python train.py --d_model=320 --n_kv_head=10 --head_dim=32 --vocab_size=2048 --rope_base=10000.0 --tie_embeddings=false --weight_decay=0.038 --warmup_steps=200 --steps=4354
Each number is 128 + 32 x the weight over its row's rms, rounded and kept within 0 to 255. Layers, rows and columns count from 0. The size above them is the row's rms in percent of the matrix's.

# layer 5 attention value, 320x320, rms 0.0949, rows 264-285, columns 160-319
size [ 97  99 103 106 100 104 105  88 103 108  98  96  99 100  98 100 106  98 107  99 101  93]
[[126 112 161 140  78  85 115 169 112 107 154  79 180 128  93  78 182 151 130 120 130 135 128  68 140 139 190 131 104 168 131 101 108 127  78 163 140 111 133 160 126 157  95  88 172 196 109 125 117 163 141 135 156 126 128 101  72  88 151 138 179 104 124 142 129 128  91 106 108 199 100 105 130 112  95 124 103 164 163 139 140 150 137 163  95  98 117 167 152 154 116  74 147 157 192 168  93  94 116 139  95 150 158 139 120 184  95 149 163 125 135 118 163 108  99 126  85 186 182 193 114 110  75 127 147 102 101 122 105 151 161 144  98 150 112 119 103 158 173 154 107 147  66 163 130  83 150 128 120 193 134  87  94 119 122 104 151 193 149 122]
 [117  94 126  90  98  84 146 134 134 119 162  86 162 131 117 119 117 155 182 194  95 107 177 176 138  85 117 138 136 110 112 110 147 133 150 125 171 137 119 146 117 143 120 162 113  72 123 161 141 112 171 113 133 123 120 106 156 134 119 137 106 137 137 110 168 141 143  73 113 107  58  98 131  62 102  56 129  97 140 119 108 132  66  90  97 126 129 179 179 141 174 126  64 121 130 126  66  76 156 102 120  60 148 145 167 182 150 134  85 168 141  77  99 123 114 118  65 161 154 151 154  97 182  89 123  62 142 112  79 128  76 156 177  77 104 143 202 166 160 153 121 214 148  97 122  96 149 146  65 246 142 109 102 163 168  83 137 124 125  79]
 [174 126 138 178 108 120 114 160  82 116 109 176 157 135 140 164 163 106 117 120  95 151 153 158 131 169 116  91 129 208 146 175 182 128 131 149 155 145 149 145 108  91 117 116 161  92 157 125 136 111 109 160 156 114 140 104  58  97 125 122 101 127 153 106  83  50 133 171 107 130  82 124 145 169 118 106 213 114  92 128 128 111  75 163 107  77 146 120 155 124 168 162  76 111 179 122 117 154 107  84 184 165  64 131  99 159 110 133 125 129 160 179 151  85 108  60  87  73 125 195  45 161 138  69 133  97 138 163 102  95 103 138  70  98 116 161  92 171 117 189  73 172  72 109 125 109 110  81 125 177 138 151 179 140 121 103 111 100 201 118]
 [134  87 104 122 159 146 109  85  77 118  88 104 104 139 171 124  97 127 183 117 155 148 177 143 160 105 162  93  78 112 139 141 149 135  65 174  98 158  98 109  99  96 103 150 142 104 176 158 166 182 135  78  97 105 129 178 154 117 166 172 132 126 101 137 175 170 115 149 150 145 104 149  96 151 117 124  82 138  90 136 152 103 118 120 190 126 134 178 164  94 144 173 135 114  91 168 117  94  66 182 134 151 177 117 100 103 138 180 116 154 159 143 163 103 176 163 128 114 110 123 138  89 151  50 143  94 168 112 115 131 132 147  84 145 121 200 203  96  84 125 153 147 115 138  73 161 128 130 108 146 140  96 143 161 107  93  35 115 119  91]
 [107 129 107  89  93 137 111 115 168 134 155  75 109  82  80 155 181  71 124 163  98 182 136 139 118 150 127 122 147  89 177 155  44 117  95 195 132 156 178  92 187 130 202 122  79 126 141 126 156 155 115  85 136 141 107  92 115 134 127  72  95 182  99 171  48 136 131 151 134 151 106  95 156  83 150  73 151 112 137 155 161  90 143 152  74 141 114  79  69 153 130 129 141 158 186 144 132  77 131 106 143  87  93 120 106 143  74  99 174 221  72 116 104 103 115  98 182 167 194 100 140 132 119 185 132 119  97 110 109  97 111 128  76  85 160 103  85 121 126 220 103 138 120 156 173 174  96 138 124  96 110 153 176 141 128 150  84 104  80 147]
 [117 157  98  75 157 111  63 131 118 120  80 154 132 125 188 151  90 106 142  82 112 115 154 115 114 177 109 107 101 115 151 107 111 133 132 132 248 115  91 178 125  96 129 103 147 123 163 122 116 135  81 106 124 162 115 129 120 121 128 122  73 199 123 144 144  98 142 130 140 167 130 100 135 121 122 131 135 151  91 156 109 122  98 109 150  82 175 106 185 121 149 138 127 105 139 120 136 144 197 126  83 163 126  83 156 187 166 125 150 114 104 137 123  98 136 176 156 126 116 127  74 123 197 124  89 127 112 127 122 101 102 114 176  88 121 117 129 139  72 166 150 152  93 138  67 163 162 150 195 111  86 135 117 121 122 139 155 132 163  86]
 [116 150 154 157 146 143 115 140  20 174  87 152 178 114 175 142 159 219 134 114 163 124  64  89 119 110 152 149 119 151 148 109 159  82 183 149 129 152  63 147 153 181 150 125 143 128  79  85 118 111 148  89 127 108  91 123 135  98 133 160 103 116 150 137 195 169 117  96  87 111 128 137 146 167 158 193 132 130 141  99  76  74 167 125  56 204 148 140 140 101 188 129 188 127 130 125 104 165 139 124  49 125 176 136 102  97 165 161  95 145 119 174 132 134 160 112 103 158 149 157 139 121 149 159  93  46 144 110 150  90 141 138 136  78 155 175  77 134 132 124 116 148  84 152 101 145 128  99 146 102 123 146 137 167 127 130 130 179  92  94]
 [124 134 167 100 133  73 154 135 126 131 165 100 138 142 122  72 193  89 112 110 168 160 127 169 151  59 136 131 118 158  95 103 157 142 170  89  78  94 106 192 159 140 186 143 105  88 164 113  74 164 168 117 148 136  87 157  76 132  89  91 127 130 187  59 141 107 171 132 105 140 100 115  63 107  76 144  58 139 127 120 148 130 143 123  99 113 206  94 112  57 147  90 154 137 139 139 141  52  98  78 142 178 116 132 199 136 146 133 174 119 119  90 153 151 151 110 153 129 167 103 130 155 133 170 158 127 127 102  78 112  45 142 145 114 119 117  89 117  96 124 129 153 112 107 122 160 105 150  86  70 153  81 200 116  92  96 134  94 133  80]
 [102 127 124 134  75 113 160 158 171 145 112  99 120 160 165 169 124 138 120 121 125  26 156 168 168 170 121 141 140 148 107 169  39 149 141 148 171 168 151 146 114  94 114 103 161 190 180 140  69  74  48 176 133 130 105 144 124 112 100  55 131 134 109 164 105  92  97 141  87 139  76  91  79  34 129 100 142 152 163 216 118 152 115 149 133 101 147 214 132 100  89 140 127 136 135 173  97  89 132  94 111 130 134 120 177 131  94 146 142 148 148  99 151 116  91 123 117  94 173 145 105 132 144  96 128 149 119 135 125 160 123 145 124 196 170 133 107 112 143 187 146 140 137 142 136 142 177 156  57 125 105 104 123 167  78  91 148 121  91 122]
 [182  91  79 169 108 113 106 107 172 162 143  78 125 178 141 100 145 155 109 118 171 116 103  96 127 156 143 119 100 152 138  99 174  78 153  98 104 111 127 121 161  99  75 162 154 152 141 134 135 115 179 145  97 155 166 139  91 106 152 127 171 174 131 148 121  49 116 161  53  96 169 157  97 180 106 110 154 141 120  53 139 103 102 121  82 139  93  57 183  68  82 149 151 139 178 141 152 148 129  82 159 133 180 104 166  88 175 114  98  88 118 128  88 141 108 146 164 135  89 118 147 204 117 159 135 131 167 141  99 125 121 155 124 219 139 126 134 112 117 141 121 101 141 146 161  92 166 105 139 154 133 126 167 149 191 106 132 173 115 120]
 [115 140  55 166 103 112 166 130 118 150 186 111 109 179 128 172 156  87 150 180  91  80  99 109 168 140 110 172 168 124  82 128 104 138 126 140 121 195 142 165 140 163 102 133 111 139  79 172 139 205 155 155 201 167 183 176 129 122 132 159 111 100 164  94 162  88 161 133 155 133 129 124 138 124 163 125 100 110 104 189 162 143 128 132 135 143 135 129 163 143 164 174  99 124 106 138 115 149 133 174 130 145 131 144 108  35 145 124 127 137 166  90 162 107 126 114 103 168 106  73  91 130 101 102 213 129 121 127 133 115 141 128  73 179 186 135  40 129 122  98 167 143 177 170  69 139 147 151  95 171 172 164  93 201 107 127 113 143 108 108]
 [155 145 142 162  84 146  91  70 163 156 126 148 109 114 117  85 110 131  88 156 106 112 179 173 178 147 115  97 104 172 119 151 131 142 134 108  91 184 169 173 189 120 163 119 172 102 161 108 178 130  98  92 105 119 120 160  81 133 157 141 106 155  96 138 178  91 147 103 158 195 150 132 129 112 118 132 105 110  94 110 202  97 103  90 105 132 139 193  70  89 135  76 149 141 166  77 105 136 128 120 132 133 152  52  92  65 137 107 136  79 156 124 191 106 136 133 169 124 135 100 151 141 103 160 147 116 111 119 132 107 126  88 175 112 168 102 136 204 148  95 108 157 133 136 109 122 132 105 161 137 169 151  94 111 128 125  64 141 133 134]
 [117 152 112 155  84 145 171  81 155 123  89 146  86 105 145 130  77  99 144 138 146 128 173 111  90  98 146 193 111 142 149 155 105 101 181 142  67 108  92 113  20  60 100 157  84 133 131 130 152  88 167 130 143 119  73 157 150 129 111  90 210 126 157 126  81  80 131 138 139 113 150  94 133 122  93 124 131 131 114 135 124 106 207 109 185  88 110 119 114  56 129 134 184 103 126  83 142 122 137 154 185  68 156  83 108  88 105 155 132 140 100  96  74 188 113 153  89 148 101 181 123 108 189 109 139 129  69  69 125 136 128 140 166  78 121 169  92  92 133 144 139 112 112 138 149 115 162  81 119 139 125 155 171  80 113 117 153 107 112 127]
 [119  73 136 151 136 138 159 116 137 156 140 105 132 153  94 134 105 123 194 125 133 123  87 121  92 166 192 106  89 100 114 133  96 193  98  67 171 136 113 113 115  93 116  76 183  62 122 120 177 130 128 175 172 100 121 161 171 142 101 131 114 140 115  89 135 165  65 162 145 165  95 163 106  72  97 170 144 107 155 127 138  96 160 119  99 128 142  94 102 187 110 117 147 114 165  52 107 118 169 101 136 148 133 120 126 178 229  96 123 192 127 119 127 152 151 130 219 115  89 122 110 197 132 101 132 155 154 218 141 137 162 103 143 157 145 109  75 125 161 114 148  96 172  88 140 107  91  74 164  79 159 153 107 107 122 104  96 122 118  91]
 [129 154 118 146  90 111 144 132 114 107 139 135  91 152 122 145 162  72 154  98 118 114 160 120 110  82 116 170 166  77  71 122 144 140 103  77 153 134 154 182 171 127 176  54  91 138 120 103  98 151 119 176 164  76 101 134  51 162 129 199 156 101 124 122 140 120 142 121 159 113 120 119 153 141 131 141 118 174 134 125 111 143 100  70 171 157 113 126 122  92  67 157 107 193  93 146 129 161  99 138 144  93 166  74 108 124 138 137  39 113  86 137 145 119 177  60  97 117 138 122 160 167 120 121 189  63 112 162 104 110 127  85  58 127 164 185  99 129 144 164 136 139 115 100 154 116 129 187 155  77 155 150 139 124 128 169 166 132  80 154]
 [ 90  87 116 125 122 122 107 142  95 139 153 119 108 194 128 134 128  68 114  30 124 168 182 122 132 122 116 105 141 155  83 178 135 149 154 120 119 136  87  89 168  87 136 197 134 139  74  84 147  89  92 127 128 124 162 178 109 150 128  91 108 130  98  71 180  77 108  82 158 110  87  99  85 134 103 162  90 148 171 150 113 134  62 139 166 129 140 192 155 118 104 120 107 200 119 108 114  99 143 101 203 103 145 152 138  89 129 159 122 132 138 148 155 144 103 113  51 128 184 172  79 156 101 126 152  81 115  52  54 111 150 132 135  93 215 135 123  72 128 139 123 117 131 161 126  87  81 111  95  88  99 134 134 181 104 219  75 121 106 110]
 [168 140 150 161 153 160 138 190  77 211  44 148 142 169 197 207 129 149 137 165 134 161 146 135 129 143 188 188 156 137 161 107 139 103 149 128 125 146 149 244 116 109  92 193 148 127 110 176 166 143 129 136 158 165 113 104 112 110 137 149 147 117 163 172 152 126 164 164 111 107 100 200  98  55 115 129 106  92 149 103  95  64 136 212 143 128 171 135  44 102 112 153  82  71 139 135 105 149 118 122 145 143 106 175 122 150  89 105 150  46 104 126 134 123 120  84  75 107 147 122 128 147 107  97 110 101 148 156 112 160 106  88 169 104  98 126 106 150 146 126 130 192 109 128 126 158 143 139 138 134 129  50 134 125 152 159 149 166 110 112]
 [139 128 110 113 107 115 126 146 156 107  93 146 100 136 145 108 146  96 156  67 118 145 135 110 101 117 108 102 102  87  81 193 160 172 123 148 100 158 148 175 197 136 132 137 152 130 167 144 111 119 130 157  95 163 199 130  26 126 193 182 113 148 149 129 143 140 152 100 137 154 171  77  83 146 117 106 142  79 136 138 164 158 164 107  98  75  77 122 133 133 156 130 148 104 123  88 100 120 146 113 179 121 166 167  80 117 131 175 121 118 191 123  79 155 171 142 136  86 139  78 160 126 174 151  95  55 119 155 108 180 149  98  90 111 174 140  67  81 169 158 137  99 176 127 164 152 188 164  98 147 139 136 153 169  90 108 141  72 169 141]
 [174 101  67 148 146 136 112  96  98  74 151 162 137 169 107  79 149 124 167 102 171 118 161  60 137 152 117 116 126 133  78 125 137 103 143 145 108  78  90 153 126 112  97 148 129 121 122  86 132  75 131 148 119 134 135  93 105 145 109 125 128  96 106 145 135  83 155 133  92 101 143 166 117 149 138 132  76  81 132 162 114 124  61 162 155 149  78 176 119 142  94  90  85 211 161  62 123 169 142  59 111 171 126 113 150 150 162  73 119 155 139 121 111 124 136 130 139 119 128 149 113 111  87 104  63  74  87 188 164  59  98 140 118  98 138 171  98 103  82 120 104  85 114  85 171 172 149 102 194 131 167 111  66  81 152 122 173 120 133 151]
 [139 156 119 118 140 131 124 123 152 118 149 144 137 118  98  82 135  88 169 167  93 153 142 157 152 104  76 168 145 139 136 158 123 107  65  88 113 140  80 103  99 122  94 119 149 133 129 100 163 160 184 150  74 134 107 121 157 131 128 143 178 150 149  72 107 133  64 186 137 132 111 191 107  75 136 138  95 115  93 143 114 118 163 130 119 174  71 150 120 141 152 149  97 152 124 125  96 143 108 200 136 151 139 147 170 118 114 128 162  91 119 148 165 110 105 160 140  99 124 174  94 148 114 130 161 148 106 146 225 158 139 106 138  50 114 108 170 118 144 139 137 130 146 143 108 156 131 112 138  73  79  60 108 122  93  43 111  64 122  90]
 [ 87 115 143 125 128  87 160 157  61 126 162 166  46 141 120 173 122 133 118 142  83 152 121 128 140  63 171 113 162  70 139 139  89 135 130 185 187 155 119 160 140 129 148 175 103 140 126 155 166 128 105 125 144 123 132 101  99 127 107 157 158 131 124 146 131 139 115 111  91 125  59 144 151 151 175 156 162 153 196 132 107 170 121 147 144 169  80 130 114  89  66 162 158 131  80 116  89 146 127 152 126 112 116  82 109 157  74 109 166 122 170  86 129  87 115 134  75 136 143 130 138  91 135 151  89  68 152 133 146  94  86 109 129 122 107 171 188 122  44 158 226 127 170 125  53  80 150 103 181  98  85 157 133 133 114 136  97  88 125 131]
 [135  90 149 115 126 157 118 169 130 139 122  95  75 200 160  98 108  75 159 112 144 144  87  99 170 124 138 163 149  75 169 109  91 125 111 149 186  84 141 115 111 107 115 120 142 189 125 113  93 162 133 126  85 148 126 131 172 167 126 150 149 162 131 113 143  85  73 144 123 161 145 133 145 134  47 116 159 208 134  81  85  99 134 123 103  87 151 114 116 133 133 159  91 121  91 142 123 120 153 102  79 113  52 136  86 143  54 140 138 127 132 174  74 209 135 160 159 128 103 108 133 112 132 134 181 131 100 128 149 189 170 124 197 157 142 137 115 107  90 131 134 185 124 124 132 159 100  96 152 149 159 148 110 126 140 116 157 179 141 148]]
# layer 5 attention output (transposed), 320x320, rms 0.0809, rows 264-284, columns 160-319
size [ 94  97 102 106  99 106 103  93 104 109  94  98 101 102  96 102 106 101 104 103 100]
[[119 184 142 102 121 126 113  71  96 179 134 112 141 137 143 146 156  84 160 116 148  74 185 119 122  70 108 123 119 119 176 129 157 136 118 118 128 180 142  66  94 180 130 193 126  98 130 145 135 134  46 130  76 126 190  80 147 100 136 132  98 167 171 107  93  66 195  78 120  80 162 114 148 138 132 138 145 142 111 124 157 156 133 157 144 135 182  98 175 149 169 135 106 213 132  96 139 163 149  85 177 144 105 135 134 110 127 125 131  77 120 139 110  88 148 114 120 113 110 148 146 123 159 200 100 116 109 141  96 107 121  95 114  82 152 128 120 121  64 105 122 145 147 150 161 151  97 185 129  71  83 173 166 210 120 197 125  89 120 139]
 [144 145  86 129 173 150 133  96 110  74 134 147 137  97 167 158 149 120 142  73 192 106 103  69 169 161 132 105 112 133 116 160 101 135  99 123  85 138 156 113 147 133 129 100 122 138 191 105  81 174 153  94 153  88  58  90  56 121 119  89 142 112 148 100 137  80 173 160 126 166 186 100  81 226 150 115 114 171  28 141 129  76 133 133 164 116 109  77  67 219  96 158 180 136 165  63 101 128 150 167 164  73  91 122 135 127 136  90 156 103 122 155 133 148 126 153 134 134 121 129 167 135  81 139  77 152 101 140 129 146 128 163 167 151 126 175  81 113 123 153 126  86 150 130 164 168 127  89 165  72 112 149  86 145 129  82 137 156 122 180]
 [115 167 102 118 144 114 174 154 150 138 161  91 118 205 140 170 192 177 143 106 153 149 107 145  67 104 148 111 103  95 144 155  93  85 110 160  91  61 138  60 153  80 129 140 159 165 162 153 124 150 128 161 118 116  91 186 180 201 105 121 143  75 125 164 164 148 120  57  98  81 147 174  87 132 117 176  89 123 104 168 148 145 145 121 157 161  99 122 116 143 141  62 140 113 103 116  49 190 146 122  86 111 172 152 102 163 149 118 147 159 128 129 102 157 111 135 117 147  97 142 174 113 125 138 164 102 110 117 126 115 142 159 157  77 126 128  69 136  55 114 150 119 187 173 131 134 146  92 147  94 155  59 102 171 126 156 140 121 104 150]
 [138 147 155 143 113 116 128 145 135 161 161 163 119 118 139 127 159  96  70 134 106 113  86 183 129 156 136 116 123  91 108 146 172 133 145 107 127 165 150  90 131 163 144 165 218 162 118 155 145 101 183 188 125 124 109 143 146 141   5 114 137 122  84 128 131 131  94  84  87  81  94 131 122 107 146  69 106 163  99 116  90  97  93  74 112  82  88 109 127 146  91 113 145 192 127 135 144 115 127  98 104 110  74 163 117 112 185  97 174 119 126 128 123 159 131 170 143 184  78 124 120 145 112 146 128  83  97 119  98 107 166  43 156 100 105 159  95 151 155 187 145  75 104  90  97 161 138 146 125 109 130 159 118 160 101  36 150  81 146 199]
 [174 131  91 106 107 140 131 168 133 149 147 117 116 151 137 134 185 192 154 157 111 157 125 149 132 119 138 123 112 158  71 118 136 144 156 135  95 144 124 146 101  82 132 135 159  80 158  82 126 106 136  90  87  81 174 113 105 128 175  96 133 149 158 124 154 145 169 113 137 117 104 127  95 194 112 158 141  77 141  53 136 123 130  76 143  99 161 148 190 150  97 157 121 147  72  99  47 150 120 143 181 109 209 134  96 145 146  82  84 115 115 102 179 131 145 131 114 111  81 126 112 128 146 111 152 229 179  95  81 157 148 166 129 161 105 137 154 138 149  67 110 159 160 122 186 111  85 133 133 128 242 195 105  80 154 144 144 172 159 120]
 [132  85 117 138 121 140 154 172 164 162 182 147 134 138 136 114 120 143 163 201 113 134 120 156 106  92 155 147 147 103 181 154 118  99 160  84 109 127 174 128 161 146 165 170 115 109 157  49 144 130 154 146 145 107 143 132 113 141 163 223 156  91 113 151  70  71  58 125  63 154 169 141  97 120  66 130 107 106 132 108  98 123 127 184 187 155 144 155  77 108  96 107 183 135 185 121  86 122 105 165  83 160 106 171 116  89 137 120  98 125 121 108  96 144 164 141  89  94 113 139 118 170 151 127 173  91  99 137 139 108 115 197 115 151 190 147  98 154 164  87 169  86  88  85 119 124  75 117 125 158 177  81 167 163 151 117 146 100 113 144]
 [111 166 109 121 114 215 117 106 162 141 130 145 134 124 103  93  88  62 134 137  96 134 126 163  98 121  73  97 112 170 131 168  75 137  97 130 107 108 215 129 181 127 176 114 105 108  89 142 134 151 109 135 114 172 111  86 140 149  63 101 186 156 150  78 151 132 155 118 148 103 108 207 189 153 129 125 120 147 104 109 166 221 180 123 188 129 122 168 131 138 161  49 100 127 124 131 161 120 137  99 117 111 121 196 168 111 111  80 142  60  97  74 128 109 136 192  73 157  69 150 100 150 122 135 143 138 148 168 118 115 166  97 123 113 126 140 169 149 124 150 154  94 138 148 107  67 159 128 117  79  76 113 146 172  98 142 100 116 115 134]
 [113 130 133 133 126 192 136 134 137 115 112 175 117  85  85  93  87 133 185 141 101  92 118 122  70 177 156  84 126  97 146 120  77 169  94 166 146  72 147  71 108 140  76 142  70  64 104 151 101 105 228 104 155 145 137  32 119 154 100 156 178 145 107 110  81 103  88 129 150 130 120 110  70 171 146 112 108 114 161  75 117  92 131 116 200 155  86 176 196 154 152 178 149  55 127 145 186 199 123 147  85  63 144 111 111 168 153 150 126 118 155 118  91 133 122  94 125 108 146 109 137 165 133 130 143 141  94 135  94 140 158 135 155 144  79 181 135 174 143 128 144 106 119 101 132 105  49 144 163 116  90 179 160 153 140 151 138  75  80 150]
 [129 136 122  78 126 119 160 103 113  50  99 190  75 104 115 135 150 177 117 114  88 139 137  82 131  95 116 165 131 130 183 151 120 102 138 110 134 122  90 179 157 124 178 125 119  53  81 157 109 188 203 132 135 100 144 151 142 132 168 148 106  80 101 127 151 124 178 102 144 134 175 104 131 146 196 106  76 127  37  53 161  95 134  81 108  88 132 123  87  98 154 128 118 147 152  93 110 180 163 140 128 131 112 111 110 105 152 132 114 125 169 138 131 155 141 146 122 103  96  78 170 127  98 120 108 119 128 100 103  86 114 141 106 133 116 123 147 134 101 100 130  74 124 172  90 107  82 164 150  72 153 133 141  59 146 120  73 151 150 108]
 [114 136 130 109 174 117 142 163 168  84 124 175 162 135 144 190 109 109 135 140 109 107 100 221  87 165 129  95 119  79  62  95 106 106  99  71  82 200 106 127 141 128 183 177 110  60 181 116 111  98  97 105 184 121 120  87 157 150  81 147 130  77 119  92 116 159 116 107 158 191 138 108 149  63 109 139 133 106 176 158 137 108 161 135 126 157  63 127 118  60 100 117 132 138 117 218 200 137 120 125 178 107 125 119  97 108 179 165 135 153 162 117 105  84 160 110 107  89 167 151 115  79 152 170 153 108 142 147 119 142 138 158  42 124 106  98 103 157 133  91 117 106 120 192 110 147 136  67 102 106 108  72 129 171 129 153 164 129 102 136]
 [ 78 166 100  51  77 179 138  95 170 108 153  84 147 106 114 114 165 165  99 126  47 147 137  78 129 138 112 115 108  96 120 147 137 182 119 101 115 132 102 152 163 138 113 116 153 141  91  92 110 154 103 170 130  57 128 137 132 121  94 126 115 135  90 171 150 160 174 128 111 148  82 125 150  60 172 115 223 132  99  76  73 141 115  87 137 161  82 124  99 143 121 141  99 112 137 187  36 100 100 152 118 112 157 149 109 124 182  92 162  74 137 120 129 146  95  97 100  73 131  94 171 157 127 140 135 153 179 136 140 131 137  93 133 150  54 170 125 160 103 116 163  89 101 111 160  96 160 118 133 128  82 129  86  66 142  95 133  97 141 137]
 [147 114 100 141 157 160 188 130 128  91 182 171 117 109 111 124 169 164 115  66 113 115 155 104 119 148 123 150 141  93 148  67 108 106 142 161  96 133  53 112 131 167  99 142 152 135 134  78  24 123 207 121  95 191 101  70 156 176 138 161 127 126 101 161 103 197 138 128 107 114  94  85 173 126 132  71 139  92 120 144  99  95 136 164 115  97  83 128 142  86  84 111 115  73 161 109 177 111  90 110 122 142 128 120 112 156 167 162 108 122 151 159 144  96 131 146 153 151 148 161 164 109 202 177 108 151 118 130  97 144 156 155 104 177 153 121 115  95  82 187 106  96 115 127 178 125  75 130  61  84  98 130 125 176 175  66 174  77 116 189]
 [160 150 175 101 189 152 120 135 147 114 124 129 181 103 127 146 175 178 140 167 133 131 145 103 127 111 105 148  88 175 103 131 119 174 113 110 146 116 164 127 157 202 160  93 185 159 155  80  60 191 123 113 142 136 179 136 154 152 179 153 112 134 146 180 121  91 147 116 146  97  56 159 118 172 140 111  62  96  96 149 137  96 124 138  90 163 184 187 152 135 180 124 133 124 132 141 103 139 148  88 133 123 140 163  88 100 154 132 112 130 128 145 151 123 131  82 187  78  97  65  58 155 117  68 103 139 141 122 168 134 131 134 103 211  54 112 189  81 148 108 135 148 148 175 102 126 170 193 157  86 171 111 179 175 135 144 153 128 142 155]
 [159 130 111  89 148  89 163 111 129 133  96 144 137 123 164  90 131 187 106 100 142  84  82 132 118 125  48 130 154 186 123 144 141 157 103 152  72 118 159 102 109 144 115 126 100  95 171  79 111 156 137 102 124 168 216 115 123 103 167 181 125 185 164  94  92 129 115  73  74 135 143 118 193 149 159 138  85 150 117  92 101 121  52 120 152 121 110 125 164 127 148 124 105 147  87 218 139 127 105 134 126  93 122 136 114 123 120 117 148  91 143  81 133 143 154 137 109 194 151 113 119 104 134 126 147 188 134 164 116 125  87 173  96 156 116  93 188 118 122 185 168 121 124 106 109 115 110 153 108 133 123  91 127  83  90 121 141  99 197 134]
 [132 180 105 126  81 142 150  91 115 126 147 121 146 104 163 120 124 150 139 156  69  92 113  80 195 163 118 109 103 131 160 144 142 139 102 131 120 175 108  92  67 130 127 141 171 137 138 144 124 178 115 146 109 109 141 110 134 202  93 144  89 117  84 188  88 168 125 118 130 128 159  98 111 119 152 116 168  62 112 106  94 101 189 166 119 144 164 145 151  93 132 132 112 110 193 147 134  91 143 134  83 117 160 167 110 123  71  83 145 165 184 117 123 121 111 178 111 106 150 134  98 111 143  85  98 193 141  93 107 123 174 101 199 142  89 114 170 119 136 106 108 179  83  97  90 127 142 127 174 119  94  88 147 144 158 188  79 106 104 153]
 [117  88 165  55 115 129 149  84 128 144 106 126 134 146 110 106 142 130  77 129 151 148 172 188 150 181 133 122 162 104 132 117 136 111  55  57 126 168 196 115  66 126 126 108 154 126 158 139  89 193 154 108 172  89 107 158  98 136 128  76 138  88 124 171  70 131  87 162 132 120 161 156 160 131 165 140 110 127 126  88 103 148 172 132 124 133 150 137 142 113 218 137 152 123 142  88 130 118 130 127  68 135 165 107  89 192 112 111 142 143 163 127 117 144 138 181 160 127 157  83 158 116  53  99 121 133  97  92 200 101 119  96  99 145 127 156  98 136 106 133 119 134 149 120  63 136  86 151 118 139 148 124 113  97 140  78 113 117 103 177]
 [158 158 108 127  94 113 140 134 120  92  81 110 121  98 142  88 133 101  90 135 100 154 134 106  74  93 136 100 149 147 152 148  98 124  90  76  83 111 142  95 136 132 122  92 141 107 123 103  63 138 162 170 120 128 138 171 145 143 155 106 126  90 105 110 149 118 111 117 178 107 143 208 109 156  96 165 143 142 148 198 207 166 126  40 159 106 107 145 152 139 148 171 158 126 139 120 115 110 131 138  88 133 145 105  93 132 125 181 101 158 140 152 107 153  72  79  79 129 100 201 155 113 141 207 128 119  67  82 126 152 164 101  96 132 127 193 116 190  91 180 126 110 164 107 101 102 134 158 130  95 108  71 130 121 128  30 159  76 135 125]
 [130 135 123  62 128  66 120  32 115 104 158 153 112 155 141 189 159 162 176 112 108 132 103 125 158  91 129 158 144 166  54 121 132  96 146 142  88 104 113 153 108 151 126 163  71 132 163 148 104  90 122 125 130  78 106 117 127 171  77 169 145 113 143 125 115 131  67 187  92 105 166 129 173  88 140 181 170 134 111 180 116 159 137 147 204 129 128 121  98 103 151 152 114 184 111  90 183 120  88 129  90 139 134 120 120  92 155 159 124 146 104 136 140 171 143 140 129  85 143  99 120 151 133 115 157 172  88 114 170 169 159 124 154 134  65  84 179 183 150 105 104 103 125  92 128 160 124 114 132 111  87 131 129  68  81 123 136 146  71 155]
 [ 83 127 137 141 140 135 134 200 126 116 108 112 108 183 156 132  84 109 114 121 101  50 155 158 119 147  96 109 150 129 108 121 132 136  95 187  80 105 168 127 110 160 130 127 182 194 116 159  98 160  84 135 103 159 114  97 176 118 163  82 113 169 132 139  94 113 123 133 127  94 109  85 142 130  56 159 137 122 109 119 151 106 166 129 137 175  90 165 177 117 144 146 177 183 154 130 132 154 138 157  75 196 132 111 143  77  73 139 151 186 146 146 116 128 158 109 124  79 141  79 132 161 131 117 164 166 114 158 116 139 109 139 177 127 126  93 162 143 143 105 112 156 161 148 106  61 137 213 117 120  59  71 160 168  81 118 192 145  46 147]
 [118 182 177 204 139 116  96 150 122 137  93 139 153 138 134 166 167 184 162 113 109 127 120  72  93 193 151 126 136 130 149 112 147 161 160 158 185 124 159 101  58 148  98 129  71 175 115  68  94 139 125 132 135 174 156 124 145 139  58  95 141 165  95 156 139 122 117 137 162 163 121  93 155 106  90  77 118 101 101 140 148 162  93  49 134  94 140 137 139 128 111 114 187 123 127 116  88  83 145 102  83 113 147 156  95 184 153  99 128 158 150 115 217 153 143 112 177 165  71  99 147 140 161  59 165  94 168 118  89 137 137 104  49 141 115 170 131 112 160 161 198  78 129  57 139 110 151 118 139 126 190 167 181 105 141 134 119 142  96  94]
 [126 141 118 108  90 150 109 117 144 111  63  90 177 107 131 106 136  91 192 122  72 140 162 183 131  91 167 128  97 132 123 156 114  82 149 121 150  75 131  91 177  80 126  66  88 178 139  57 117 159  96 118 123  56 168 130 118 130  93 121 116 108 124 151 144 151 154 131 154 128 187 148 140 162 116 119 139 191  97 147  81 105 120 125 143 120 198 145 129 134 161 132 150 134 113 128 167 114 128 114  90 117  80 154 163 188 197 160  92 100 163 136 146 154 164 155 142 178 120 136  72 198 151 110 128 135 137 132 100 134 145  63 128  87 139 124 151 118 129  74  82 124 130 128 140 172 161 107 104 177 145  85 152  99 203 165 135 159 117 100]]